From a checkpoint of a small transformer trained on Wikipedia: MLP 704 SwiGLU.
Each number is 128 + 24 x the weight over the matrix's rms, rounded and kept within 0 to 255. Layers, rows and columns count from 0. Numbers have three digits each.

# layer 4 attention key, 384x256, rms 0.0841, rows 357-382, columns 128-255
129118137149134113152148128137131116136132133125142124123130121129134124124121117136121101142136127135138145145118112124122130122156133141124124140139125128134123114132119127133123125125133153130125132147132133140134133117128119138130112144113115114111116140101137127148134133101136124161121138123122122133108135130128110144098145125118132117145140121126120105124130125137145142129131
120118143107132141136130106134122123129132124135131124123118152112130131115122124159124127134120127124129137103138154131123125127131124141113136131131113124126141129137129148141127145134119124137130144125129141115098113120135125134133118127116114125121113112125120136138120133109132132132124119114125150140144122142127117116121109146131134141140149129152124135139121114131135133116130
139146141153123136133136145125125122134114129124124120135110141128122101146125115128120128125136123120150111108140142126117128155122149134132148114119151125129117142120134134135120158127125145122121118132129122146128128131120124135124131130125127140124124112135123126138123128132149144125122140107142129137111128141142125121107103123132123143116145129123140130132131108121107113112126
138128128131137132126131124126124143135128118130132126131128134134129123131129130118134126134129132131133131123123132132137124125122119127122138136129129133123134130127124123126131128127130133139113128130127136130131132128124121121127124124117124126124130128135129126127133126124128133140122125129124131129120127125128129120126131136129129129122136133120134132136123115133123124139125
128127121129126125115134122129127135126129125126130128131130125130121126139132125122122133129124131124128127116126127132127127126129129121132119125126119131141121128130127129134122136123138130127122124133134132122129132131125129120125142128122137112133128114131133127133120126124136133125138134127127132123123121136135123131128134116124127128135123121130115123133128129131127138130123
125119138114123117125133129125131133115125117137130125129138122130134138130119130138127124130132120133132133140133123116120123124144128151127144129136115127114124134133132137132133122134135120124126144121136123140128120132122130135138110144121134123136131147136133126129124127133132115132123119132125120136130122133129136125117115147126133128123123136130143119112143113135137121124144
155121133140108124130107125129126135148133126123137119125146130135124128124137130124119133141127147125144119089125145131136132114118123131169112127111126119151107105126123136119116136131107122140103113152130142118125127131138129107118129122129114105122132108120121132127133128121118147121131139124140155140113152143118113119126134120136110143146128135121117111135114128130148154131117
137159130125133121144125142132110131123133133151092127131129155146128118118126136139123157125124135150113126133132139119149138116142128084133120138111134131131133123119108143125130142124132131126126133137102121139125119130114140126129109119137119126124137132120102133136149143126115148151132142141116115117146124139143132134136139152121131135116114137144132116116126138130137134121127
118126140104127125129138134149146126142139126118130147121113128148116142136104158135139122130118123129134145141113157122118105136134117136112104129135125154123132122150125135143153126123112121138117146120126144121132138136141122143117123153127128145129114124111121110135123129114151118123150116122122108137128099121113118136124139134123125127124137107136122126121133134122137111138114
106126119157131097136113126133141141125125129115146143150114132124131099127109112148113129117130143144142130124127127122130131121120133137125132114143118130134134135124131121119125115149111127150120130140152110136137128116107145118133111138115125119098112111135145135141133150128148098087129125125125115141124134125114137118131114128131114124130103131147125126115120132140132121118106
119132123116131134105125160122136143142142122108123131133134128122120114151117114146134122118127117123127138136131132121140117126136122114115137121142120097139155118115118123136150137116134121132121139121129135119147118115117127146132140098143135155123119128109120141124131133141154135131144104137151119151122132115125130107109141122128142133128138137122142136111138130124115129132127
090124133133106112097106177128105160089102143067139130183130159112131049131111111105086106144101139168124111159212043124125112117158105086127127129143148102127151111127123181195127157133163132054157147134131071109160117133136114143172113144133166080121062144134207183124073114203086118132147148060168117071108125137142113163166173139120090128114114138148143145125146087066108125133106
076066070070181109129101112143157094117124142129137080122143064155129128160143114123121101143115085134102091145111106154126130128101162138114122150138129144124169086123153137104133156088186102134142091114097157101153110123075138134109161140089135108109144112085118194144103192125089096159144206099128160159111145150120123146147140125131111140099133119154120071073181120106077109120168
143134080157077134146130152128101122140119097159121165109097099146157117175145102087132135104150148071168129135155040143110117104146184132075141136161164141152100099137137070121121084140206179082190104147137182027123158061117121088119166139083145146102190130109147097121121143122160143116111102160154122099185139085143165050166072089148189080113153159080110127108121130126146112095106
165092151129130165116117134102143136151124097114119133082141102090134117101164153139076102137106170093137164081092106127151085129129105144191100154136079138091150089140101122160104144120088197164104166163134075158130135127091055131131113092098158096076051202141086118122081165118173139147165067150154159116097092167100079195098127120153104124218173192146111145189140123114136125106133
161094100154176144112127093100124083168192108167124159172089133136155102111149157108153142097164170127080094140075064142164122075129098160077099151171141123087092126113110073140168107140125147087083093157144104170145146127175126136114154147154160073157152189150143085145143141101209086125159145195159120079143093130142192149155177035098142105114152147125116221117154205110127129128104
122112143151109172145120171109153132137151150152142064132149153134126166147063101092123147118186139110144109134134110153137122102068131073176196125101083121120096165090126133121211153109054105128094107116156111039124124137176141129127085109127128140129150173108177103039106110151027084140106110122179109144166151147134076147131109114149084113112121128126131120146095099117093101101120
102042133165139153085127108114125173132143116074167146133145086131134108145136201147100126064125157147080143148151092105156116157089180183132110120196092120116121139102116164150069075103119086162222166151149085100144131119102098147133101131148151087113146122129145148135163134130182091133154137128131125098096134074116130112126096076118131120170094119081150065144176100090118160088109
119101099126211121145138171107113163075179130182177125164154178140113123157130177077158117111171113102118150128138147137102151091138110173130109125060144117107159175130102156149147149068068072085148086172154128135155131129155141102093116063161080124065126104049151118129129131090113176152121156145138086149112107138167154112166142162110118098155116124112143118139192119172143115126083
118159110163130154078122155136126135199158115120119123143082123122118102115172097140170145114116151131145112130105103161142092118109076108118146103162129144141175145037083096120156143115140138169135189141101120140133133159126153127157201127048092137062112155142116125186128201111123142190120098090185151155054138176187142115161124162060112087156130096141135118127142120196088153102201
125118178088224152134081108142122122104144117077121184133130173133104125147192165125189144100107131153097116111125148160122085039128101093086126148116114104113139148116115204122140125154141164076148127098071112096143101082138120115106137148131130172097141172110115109130156123152107094160123083134132131143133113080063151173146132158158113126148074145115148146104135162125155135059126
082117112098111090101188173138112097092183115151138179101149153130131164075118105148065100131149119119111134179133115114101057128139109154045100109105103156124129129145129088135163192133190126125142105075144143137137126151109095126080155137147154120143108137123106110140130107195138135207103057135135096105154112119169144165142144138170129142145155196184092117162146109143133122187166
146088124154149196146159104136069136127135161117071101175105100146095134147050102177157159098107139189175183147158159164123118146154156105145117149132127065085122122156168111128169087132141213103079158178096127111060111109165130169155141094121159126096136120102130180121085155102113152182110190106105130121138204123162175140157111109126114139183156140076127110157162139123135140127136
137155159194143075202135122121116199147138151095122117175135211137081099135069066161136116176188132150131129114135114158105058077114148200115093086134100122200121145172131115149147180194140083194104138099106099165165146068132161091137121201093092122108117095155116118155126154138161110168071110132195080127081126136076151202140099106143094081068088165124148094124124091122141123161111
144141174154114113162180140142196119101142158161166195129108063159161111157185100131138064105144121104138092175064141153118195094078155070131150139110141102090103099087129105138118053117147198096125160131111047066107128156087118111135173116233121120059121092113080056157119146145120134123183130109076118104078110126117195098115179140124081179065174170142075112095092086123152159158147
056144105118100188176143103132118171174112079125163101155140145127121151132175081157169118083144107098130129129123082157125102063163124209136157101132171098154154190126098189140086143166147073058113117089133035128069097150131130124119149113120127115099083142092146061123143119122148128128064115164143195147110155086199157114085189087161191100112130102140115140130092157163158153113119
# layer 4 attention query, 384x256, rms 0.0813, rows 358-382, columns 128-255
124143132105136139123124113124128137106149130120140140123124141136130122114123132137113153144153149117116121124138139119124125127131127140108142135135129126096142129123129132153148142143110113131119139128135125146121116127142143115109133154126100116147123103140113139119125133118117130119130156144113114131141136134138112129123148147125125150142118111132134130119140143095130113118126
121139136130140128114129130136135105138113147122153123131126134134134144126137128120106132129155128107132118128131130098145119144116154143119132125132139139126105171124136127126112133121131132117124119133123139154127124146118106118109133137132140121109119132121121123117152133101158153124115144091150140103125117119135120114111106119134145145130135113128123152123135102126149116138129
125122124126120135122131124125141123134134132144132124135135125136128128126121124118124126115128126123135132125126128133132120128125131120132121130136133130121116127132140126130132122122129138118124133134127128134130131124128117121130133127140132121136118131126131127129127127127132133121126123128133126124136135128116124136119135119120133134126135128132128130122133125138126131129136
152128127128140123139129144134113124112131115113135141121113127125136130128119140147145127133126135135131123129133135126109127138123122149110135148130134125134133120123124124134118142129124123129128126111122114120125119133131130139132123126125112144134137130108134122120133122136123130137133120119120127135123112116126127110138135136135124118134128137118146123138137131114129132123135
110134118117117146143131123116130132155126137129128122116145121132113127133152107111118131124122128120120126124120136146134134121137140116138113121126147127125118119146119129127125123115132146132136112139132116122131118115122136124115150125136146117127109117140116118141129137115130139111141132121129139120133133122128135139115104114118138126126125122148127155132120128128106114126122
147135113165138111111108133134124152104141121127121131138116136136163130103098134138131146133123142134103134115137113114135131119139113120120118126134126141122129124108141125126125149142120121114111131135092140113138136117112137100138125119124115135123153128128131132139143145142127131138119137139134131115134123141134131133150155140128117125110145123105139107137139133116146127131127
125153153113124099121145132123127121110113134116116136118133106129144132131099132144145135116129137132125145154121130141115110146105123127109144144129130140120122121146120121127133130136151124144113126102121111143109135112119144143111119115132131127131150154137115104130123121144134112144117125111124146126119119102122131126147122126127104123122106149134140115126130137119136106146146
129144120147123137144099104092125124144137127102140088137153124152109121142145131126116128110124111123115116099109133155158124126126128113147088106104151165151140115143160143101144121119092151126117122149122146109129131097133127123125158115146120105135128104141115132135112136126146128106142150106157130118121146154123112145103123123145114120139144132117116146153122108140137106116100
121144127132136094148117127135130151085114152146121146144110155110130123125114140117127124146136145171113099132131141117113100130156131140152134136075144132136121111113108124115122117136117110112119088129120110124114135137119137123129130127137139116132100121110135141134137169139136132124137139124111146148107142155122131122160119139128132139152133103126114135125103146138109142139116
133105113138127112124129139128163158123129116122146109113120115152139099139114127128136115116160149109165138143113108099121133133118130139133150120105118109109147099112108134138121138117122122132129134110126146124113137135107126142138128111135093121113120156133132089091116121124151117125140141120146118122119123119121122127130149118152104132145138142126108126123133102126151121134136
099125133140108113095118180128106159083110147072138138173130152114140059128111109110084101152100141164122116157207051123119113112144100083127131131139157100123148104121123177196123151138166138065156140128126077114155113129134125142167112138132158085128070141137214168122070122197081120134145144062165123083099124133146112150168174136123085130113117138140147142127140091065105120143109
099069075072178107120107116141158103114127134127151083135154069146139126153134117131121105149115104139102090138110101155128134121107160146119126148138129153123161088125147138116130150096175104142136097110090145109150120126081129126109156135087140112110143114080123181148104191119099091160138208096134160163112137146123126147143142114140110128107130116146124074084180121109081111123162
140139085152073123153124154125104115137120097154120171108103105136157115168150112084126136103151141080166126143159053146113123112146188128083141132162163135155096102134135075124129086140193174089186100149137182037125153064123124091120167143085149149113177128114138096126118145113153140114117096156159120108192132083149165064160073090146190080118151147087116133112115137118146114095105
163100147118137151130109134106136150151127107112107130091144094095130117111171147145082107132097171089132152084092110136148091129135116139181094158136092145109146090132108115154107147118100196167113160160130083153135141122093051134135109107100154105079054191134091132135088165123155153140161076142149157115096098168107075195097132132154117133208161188149110139174136124122134130107135
152099111148174144116124104108118083162186120164133158173090133142142107111144148112156147100161166124080098147085078146158129084122111158074109152176137125097085120114115072136169108147123146094094098152135117168143143133165128133114154150153160081166149173150143086153137143099207087124148148188155116078145095133137185140153173050108141108115150140123120209117146193105123118131109
120117144145112169152117164109142125142155166140131067126145145142135162146068095091123150117180136118143107137126112152133128101075135067173184128108083120133095149094131141124210147115061122119100114113157116047133126134170139130129096110133127136130144169111174113049112123156027091135116111119175120132156158147135083143129114118145090122113115126123126117146090099120097102101120
098058137163139144091121110118125161125135118074159137134143089125129114146125187148112125073123146148079138141144107102152122152093178178127109126192100120113122143109120161144072072110129091161219163142135089097142133133104110147129100138152146093111149122125141152132156129128177102134149137128133125105092136076119133119129092087121131124163092120082148076146171100097116149098109
113098095112200124149132167106114156080183134168166125155155163140110131161139168080158123113164109104120149133145150133106144105149118162129101135063146126118163174136112148140150149072069076088144085173150138133153124127149138109090117075162085136073129112056143127136124127095111177151118157147131089149110109140159151118165136161103129108147124121122142119132180125164147119126095
115161106157131153073128152134121138185149121118114120145080118125125106114170099144170142118124148136136111128110098164136086125115083109120145104165128138140178147044088099123147142119134134161135182135100120143142128153129152122152189135058098131069114145140116128178121197116115139177126095100181144154061139168182150110154122158065112088147129095143133120132139124190095154100191
129116173091213147124093111141125113103142125089129177120126165129102134145187161121182136110111129135100120111128141154127087058124103104090136152118108111109130146126110183120140118140148162089143118101078106112132098096133121118110143140130128171096140174114117107126155116151113089160131084133129133143131110079071147163146130155156110128140081143120137149104137154113149135068125
093116122102115100088191168138110096087175116150143188104146157125122165075119113150076107126145131120119128175126127106097067133138104155057111112118102152119135133143131097127157184145186128127146103072138128139130127155113097123090142129146149134151116148110114097130124090183135132206105063138132095108157115122164151155149141135171127137149156191172104115159146113145130114186165
148097124156138195140156103135076138132131159117074086168109107135098141147056108171154155092113140179169176145144154167119121142141153106152127151132126073084130117160166109127171093131137207110080156168096132109075108109154136155150138088129155125091132116111126169121088158103115147170117187119101132121139192116156172132152110112125119147180148134083129108163156146125128140133139
129146156187145081200141118126116197147142149098129132182127199134091104127077065153133119170181128142134125111139118152107063079109149200119094091136104120197123139161129112149147171181142086195115139103106105164164144084131162089142120190100100116107126088146115111158128148131160105172071129131189087120076130140082153195142106103146086085070091158117155098126128095128134116157115
150131172146116115160170140141183116105138153158168181135110070153156110145174103135150078104135131115127095166065139143123184099082141073137140138119143104100100101084134108148123056131143182097132156127108057072109123146091121110130176118223128130070117100121085064148123147146116133121176128108081125108084111128115188104111174133126086172075171168137083110105091091127147153155146
063143107118095172165149105137119166165103073125160113158138149131121151123167083160165122080148109100136126130122080150123105068153123206137164099130167104151155179119100175133082144165143072068119117089125045133072102148130131125115141117117125122098098138093144069121141127117148130135071121158134185145107155092194150116092189086165190102110125108140118132122109158162154152113125